{
  "num_hidden_layers": 26,
  "head_dim": 64,
  "intermediate_size": 384,
  "hidden_act": "swiglu",
  "norm": "rmsnorm",
  "norm_eps": 1e-05,
  "rope_theta": 10000.0,
  "qk_norm": false,
  "parallel_block": false,
  "init": "normal",
  "beta2": 0.95,
  "warmup_steps": 200,
  "decay_fraction": 0.853,
  "dataset": "wikipedia_en"
}
Each number is 128 + 24 x the weight over its row's rms, rounded and kept within 0 to 255. Layers, rows and columns count from 0. The size above them is the row's rms in percent of the matrix's.

# layer 12 MLP down, 192x384, rms 0.21, rows 0-92, columns 32-63
size [105  98 105  94  89  94  99  98 106  92  99  96 103 100  93  91  98  97  91 103 103 106 100  94 101  96 102  93  99 105  93 100 102  97 100 100 102  98  93  87  96  99  93  99 105 101  90 101 103  97  94 108 101 101 101 105 104 100 101  93  93 104 100 100 106 100 101 106 101 100 103  93 103  95  96  93  94 102  97 113  97 103  93  94 103 104  99  95 101  98 100  96 101]
[[103 172 113 173 163 151 158 163 107 110 113 118 163  94 103 122 146 131 147 132 127 133 157 145 142 167 121  90 159 119 132  87]
 [135  94 165 142  92 123 146 120 151  88 151 141  69 152  89 120 145 156  86 144 164 126  98 154 125 118 146  70 144 121  75 143]
 [121 144 134 124 128 140  98 111 153 119 135 105  78 134 124 115 130 144 148 160 149 133 101 119 155 125 137 142  95 160 145 144]
 [108 123 153 162 163 152 145  85 149 174 109  99 104 157 152 106 139 140 109 119 173 134 110 126 140 104 170 155 141 123 107 156]
 [107  88 134 138 109 108 129 111 141 134  96 132 133 145 125 135 131 126  83 145  97 104 175 136 114 143 172 129 102 136 110 146]
 [143 137 116 149 102 148 113 104 115 123 143 104 129 114  98 152 118 160  94 131 119 187 131 157 117 137 115 143  94 149 129 130]
 [152 108 102 127 160  98 130 111 144 117 115 101 120 122 157 140 160 110 145  74  96 119 108 155 135 161 166 141 124  95 137 129]
 [138 136 103 105 118 112  99 137 144 180 124 107 114 131 146 113  84 111 163  94 151 138 127 137 159 119 133 105  95 143 143 134]
 [ 99 120 118 113  83 131 132  87 139 152 149 155 109 114  95 111  98 121 141 112  95 155  58 146 141 175 121 134 122 151 156 150]
 [ 88 127 135  81 144 112  99 146 111 192 109 103 138  99 160  86 119  88  89  85 123  87 128  93 146 118 116 131 144 129 134 152]
 [ 90 129 142  82 104 117 125 130 168 137 157 158 131 164 138 140 143 107  98 126 176 155 148 127 174 152 124 159 108 147 157 150]
 [135 129 128 121 128 116 137  92 153 126 144 120 114  95 102 130 131  92 125 105 153 145 106 150  90 146 146 125 154 142 141 143]
 [125 179 136 155  88 113  81 137 144 135 169 141 125 132 121  78 134  87 149 125 102 114 174 133 145 141  98 151 148 140 145 101]
 [120  95 126 121  86 115 104 119 129 134 151 142 167 101 108 129 114 157 109  89 164 122 107 112 119 163 132 134 117  97 126  92]
 [168 164  99 139 137 160 111 140 103  90 151 103 128 107 109 127 106 118  81 137 138 129  90 142 119 188 122  96 134 127 126 117]
 [134 159 134 100 134 158 129 118 128 161 120 127 136 126 125 127 134 106 116 153 102 140 122 137 160 149 118 120 138 143  94 144]
 [165 108 149 148 134 121 124 148 117 131 133 155 120 110 119 159 149 176 107 165 113 127 171 173 145 155 111 101 141 145 133 119]
 [107 149 144 121 168 131 122  97 128 116 125  84 138 116 135 162 134 166 108 113 127 104 129 141  80 123 101 137 106 130 184  91]
 [106 104 100 154 128  94 127 126 125 131 162 115 171  96 120 122 119 130 131 125  87 107 144  99 136 110 167 126 116 103 134 127]
 [112 132  81 141 156 124 156 113 153 151 137 171 128 128 128 155 123 175 112 147 115 165 105 146 126 137 132  97 122 177 138 142]
 [141 164  97 112  97 157 136 136 163 111 132  96 100 152 111 182 112 125 118 131  95 116 123 168 121 120 144 141 138 137 122 136]
 [146 155 146 142 113 162 147 144 136 140 153 138 147 160 142 111 126 115  55 152 135 175 181  99 151 125  73 150  95 151 108 142]
 [131 110 118 122 168 131 141 117 147 154 122 135  77 126 141 145 125 125 102 144 116 114 113 109 155 130 120 114 127 155 129 165]
 [103 153 120 148 104 114 101  95 126 113 164 123 149 107  85 191 108 128 157 168 123 106 129 116 122 112  81  71 157 145 133 108]
 [111 116 149 139 147 137 130  67 127 134 107 149 125 139 117 149 167 127 155 156 128 132 175 129  65 156  92 102 123  95 128 102]
 [143 108 136 166  94 105 112 138 161 193 152 115 129 139 155 151 144 121 112 108 157 183 130 158 108  97 181 129 122 179  67 136]
 [111 126 151 111 104 127 144 175 115 113 151 152 141 127 143 128 120 137 137 155 147 126  68 174 124 149  98 120  86 134 151 155]
 [155 159 169 109 118 164 116 109 142 134 134 144 131 110 160 151 152 163 151 136 155 101 118  95 196 116 141 110 144 106 111 108]
 [116 121 140 101 122 154 139 139 100  96  95 158 139 136 163  98 145 127  70 138 130 136 112 119 116  92 134 133 103 122 141 142]
 [138 147 186 148 131 119 165  96 141 136 168 124 152 111 144 159 100 174 135 142 100  96 139 130  96 137 168 104 115  83 121 123]
 [118 144 136  81  78 149 106 108  96 147 123 118 153 174  80 113  85 126 152  77  76  94 136 147 155  92 116 115 125 128 180 141]
 [147 108 147  90 107 116 122 126 115 113 142 121 103 153 138  94 123 101 106 147 124 141 121 127  99 143 161 174 132  95 135  76]
 [138  72 139 145 177 116 127 125  82 117 128 182 142 111 150 153 192 113 106 114 127 118  94 123 142 113 141  46 119  91  98 140]
 [123 129 205 105 136 153 109 110 144 140 142 143 150 139 116 105 155 116  71 145 128 153 138 148  94  89 108 109 184  91 130 103]
 [142 202 144 107 105 105 125  79 120 142 118 136 145 111 143 110 133 119 119 164 102  92 121 160 140 107 119  87 111  97 114 142]
 [134 137 146 148 180 163 110 125 124 157 135 149 179 111 142 120 154 126 140  77 104 159  88 109 122 155 119 126 117 129 135  93]
 [142 158 154 113 129  80 127 147  84 112 131 128 133 116  70 101 171 157 134 154 106  86  88 140 136 199 136  75 114 138  89 122]
 [115 183 127 113 145 127 129 113 152  86 108  89  91 129 114 174  79 130 115 165 139 129 115 137 135 186 147 159  93  68 161 128]
 [147 124 118 109 113 141  91 153 127  93 136 133 181 142 120 128 134  97 132 138 134 117 117 113 150 111 140  97 125 132  84 168]
 [111 135 127 149 143 130 175 119 176 131 128 117 147 141 147 120 111 137 153 156 129 143 126 112 142 135 130 117 118 165 112 118]
 [142 122 110 135 136 130 130  95 109  70 150 121 136 145  92  97 110  96 102 133 134 145 133 131 137 110 105 152 100  86  86 143]
 [110 136 116 130 157 129 155 147 169 102 136 127  93 180 144 167 124 121 120 158 156 130 129 128 121 176 137 133  99 124 164 152]
 [123 121 143 147 146  92 161  92 131 115 112 126  77 131 102 128 128 111 128 104 130 160  91 128 156 107  93 107  72  99 160  96]
 [ 79 122  81 157 118 109 127 141  98 142 102 149 127 121 146 150 156 128  96 131 178 164 154 134 125 141 156 164 157 138 151 152]
 [130 160 131 119 135 140 126  91 114 173 116 149 114 108 133 108  82 164 123 129 151  90 131  99 128 118 113 134 128 147 110 119]
 [158  86 174  86 132 134  88 141 177 152 172 180 154 145 123  92 128 128 114 134  84 147  99 109 116 124 107 129 101 114 112 108]
 [119 140  89 139 116  92  93 149 123 133 144 113 153 157 138 111 123 104 123 147 150 154 115 144 160 129 162 143 142 158 100 145]
 [125 122 130  86 111 126 106 134 140 104 137 107 128 167 121 113 126 113 140 129 107  81 135 126 113 141  62 157 131 130 130  87]
 [ 87 124 128 104 143  62 116 144 150 171 135 123 150 140 146  91 125 142 150 168 146 100 133 118  85 124 139 100 100 121 174 131]
 [149 109 115  91 127 154 157  44 132 129  91 140 166 133  94 107 148  87 133 124 134 113 125 117 151 138  89 131 108 166 148 112]
 [119 145 131 123 107  98 138 142 158 150 132 101 130 123 172 122 114 135  87 147 139 104  91 127 165 131 139 136 126 139 140 102]
 [152 121  92 153 145 118 138 146 109 144 144 104 202 126 130 163 110 152 116 157 141 143 126  76 133 127 131 113 171 143 103  94]
 [134  90 167 166 128 115 117 105 159 112  96 114 122 146 126 111 157 127 169 101  88 137 109 102  93 145 134 106 165 198  89 137]
 [175 141 133 172 178 160 119 156 103 127 115 147 117 148 122 131 117 139  93 131 127  68 126 118 112 139 117 128 123 131 105 136]
 [107 164 118 117 138 112 134 123 104  99 151 166 172 121 160 140 126 126 105 116 101 147  69 152 124 115 124  63 101 144 105 151]
 [101 120 159 147  65 142 164 124 138 114 115 131 142 105 163 113 157 132 165 163 106 129 133 118 152 124 172 143 136 129 164 120]
 [136 123 168 114 128 135 111 120 170 127 134 127 155 141 115 112 119 102 136 114 100 105 126 108 165 130 174 101 110 127 208  91]
 [178 157  88 161 115 127 114 111 199 120 124 139 143 124  95 111 153 130 118  89 106 123 142 100 104 123 122 115 120 139 115 172]
 [122 183  90 100 155 150 138  82 155  96 165 143 130 133 155 140 148 134 151 110 154 156 162 149 143 151 100 154 107 150 136 124]
 [126  81  93 109 125 141 136 130 113 105 119  99 129 154 112 144 121 121 124 122 160 105 162  92 186 114 123 131 151 138 161 141]
 [ 86 116 121 151 132 125 113 118 104 153 133 192 144 131 134 153 169 134  92 158 127  99 127 112 123 132 137 166 120 133 139 123]
 [127 104 155 137 135 144 123 113 127 134 183 229 126 125 151 129 126 101 116 166 113 142 113 114 126 116 131 151 137 165 136 143]
 [ 94 130 110 147 132 155 139  87 128 112  84 140  73 130 112 142 175 147 163 139 114 122 105 132 147 153 151 134 152 119 132 136]
 [143 141 134 131 132 175 165 155 116 163 165 136 180 140 159 170  93 109 148  84 153 146 126 152 113 156 118 145 116 121 108 160]
 [ 92 148 135  93 144 140 128 109 159 171 113 129 139 136 135 123 164 101 135 114 142 100 168 101  84 114 127  69 129 140 118 186]
 [151 134 143 139 149 186 137 136 126 130 141 151 103 127 125  92 150 130 146 121 150 121 147  88 104 152 114 126 112 170 137 149]
 [153 113 116 136 134 145 169 125 169 125 102 146 124 134 132 113 137 142 128 129 149 125 151 171 134 137 166 101 193 147  81 156]
 [112  86 121 125 143 139 159 134 149 104 133 125 107 129 129 122 137 176  91 148 117 118 152 120 115 115 108 145 139 104 105 108]
 [115 106 146 146 149 143 102 135 136 134 129 128 148 127 162 166 176 111 120 121 139 102 133 146 125 113 133  89 139 159 126 127]
 [103 118 135 151 121 161 140 105 135 146 131  80 175 112  97 181 119 134 117 162  93 122 125 160 111 146 163 154 134 163 132 130]
 [159 133 101 150 123 110 118 148 121  72 121 101 146 135 118 111 157 127 154 105 110 116 135 135 122  97 126 150 134 131  94  72]
 [119 165 133 119 110 105 145 132 151 141 122 143 133 106  45 137 136 131  87 103 117 104 130 160 166 108 169 104 106 136 151 113]
 [114 133 154 138 142 119 132 143 127 127 151 120 118 140 133 151 131 136 183 143 107 156 133 118 111 149 110 153 147 127 129 134]
 [108 137 136 120 122 114 161 125 110 120 126  96 187 121 122 133 132 117 143 115 123 153 169 127 136 113 114 126 102 137 144 153]
 [119 125 144 123 140 121 104 147 145 143 135 101 157 126 140  92 134 154 161 177 102 125  66 102 174 103 131 110 101 120 125 150]
 [ 92  83 141 134 170 140 122 121 104  96 107  96 115 133 162 124 121 129 139 129 152 125 105 111 124 154 127 147 152  99 139 146]
 [ 69 136 204 112 131 107 163 130 124 147 108 139 159  89 102 111 125 150 135 140 119 107 101 104 119 173 113 114 158 123 141 129]
 [107 119 104 157 137 106 137 107 127  85 149 134 133 148 113 127 132 180 122 106 124 102 121 157 108  93  82 108 115 126 145 111]
 [177 130  89 121 112 141 111 180 140 106 150 114 148 125 134 177 110 164 139  48 119 173 127 106  96 123  97 112 112 163 143 160]
 [136  93 103  94 131 135 177 144 140 147 139 109 163 166 150 110 143  95 115 186 150 101 140 160 134  95 122 138 126 147 144 131]
 [111 162 154 162  96  96 172 122 139 147 138  89 128 110 101 137  95 157 127 111 121 135 167 139 109 164 148 118 103 157 126 122]
 [173 149 155 135 160 102  53 116 144 143 136 118 145 134 124 121 146 103 156  88 105 109 154 126 202 155 103 169 118 126 140 102]
 [175 100 166 113 152 100 145 114 122 152 118  57  99 131 163 118 123 157 155  93  84 106 117 133 121 136  98 139 140 131 132  94]
 [ 99 106 146 111 138 174 135 121 128 166 131 147 169 140 143  63 103 127 108 157 143  82 100 125 155 149 136 147 135 117 124 106]
 [163 122 142 102 158 133 145 134 136 134 124 136 150  80 127 108 152  98  93 123 152 112 106 102 102 120 153 133 154 153 108 121]
 [ 81 131 112 117 131 108 156 130 101 140 136 125  99  97 163 138 125 136 120  74 143 141 132 121 188 119 126 145 132 127 170 195]
 [ 93 127 203 118 171 144 118 145 151  85 128 150 138 109 117 116 155 110  90 146 137 124 110 144 172 115 150  79 148 171 152 147]
 [130 141  66 120  75 165 135 127 138 119 145 176 140 122 143 173 183 124 139  99 110 147 145 117 181  99 134 117 142 120 158 110]
 [ 65 141 138 122 150 136 181 118 106 126 163 143 166 133 101 131 151 144  99 117 168  74 117 150 130 134 121 123 114 133 169 118]
 [120 111 161 108 168 164 135 134 106 133  96 102 118 123 103 120 116 146 182 131 131 127 110  95 128 119 144 125 135 145 100 128]
 [128 156 150 169 121 135 115 130  82 120 121 134 143 142 140 122 103 176 150 120 128 145 121 128 119 121  83 159 135 121 104  97]
 [131 111 148 122 136  90 112  83 158 122 112 130 142 119 135 120 126 149 163  94 122 184 123 184 144 156 136 130  90 152 123 123]
 [176 165  98  98 117 130 115 166  97 118 137 167 118 115 106 113 127 113 155 139 129 119 115 113 130 170 123 111 118  90 143 101]]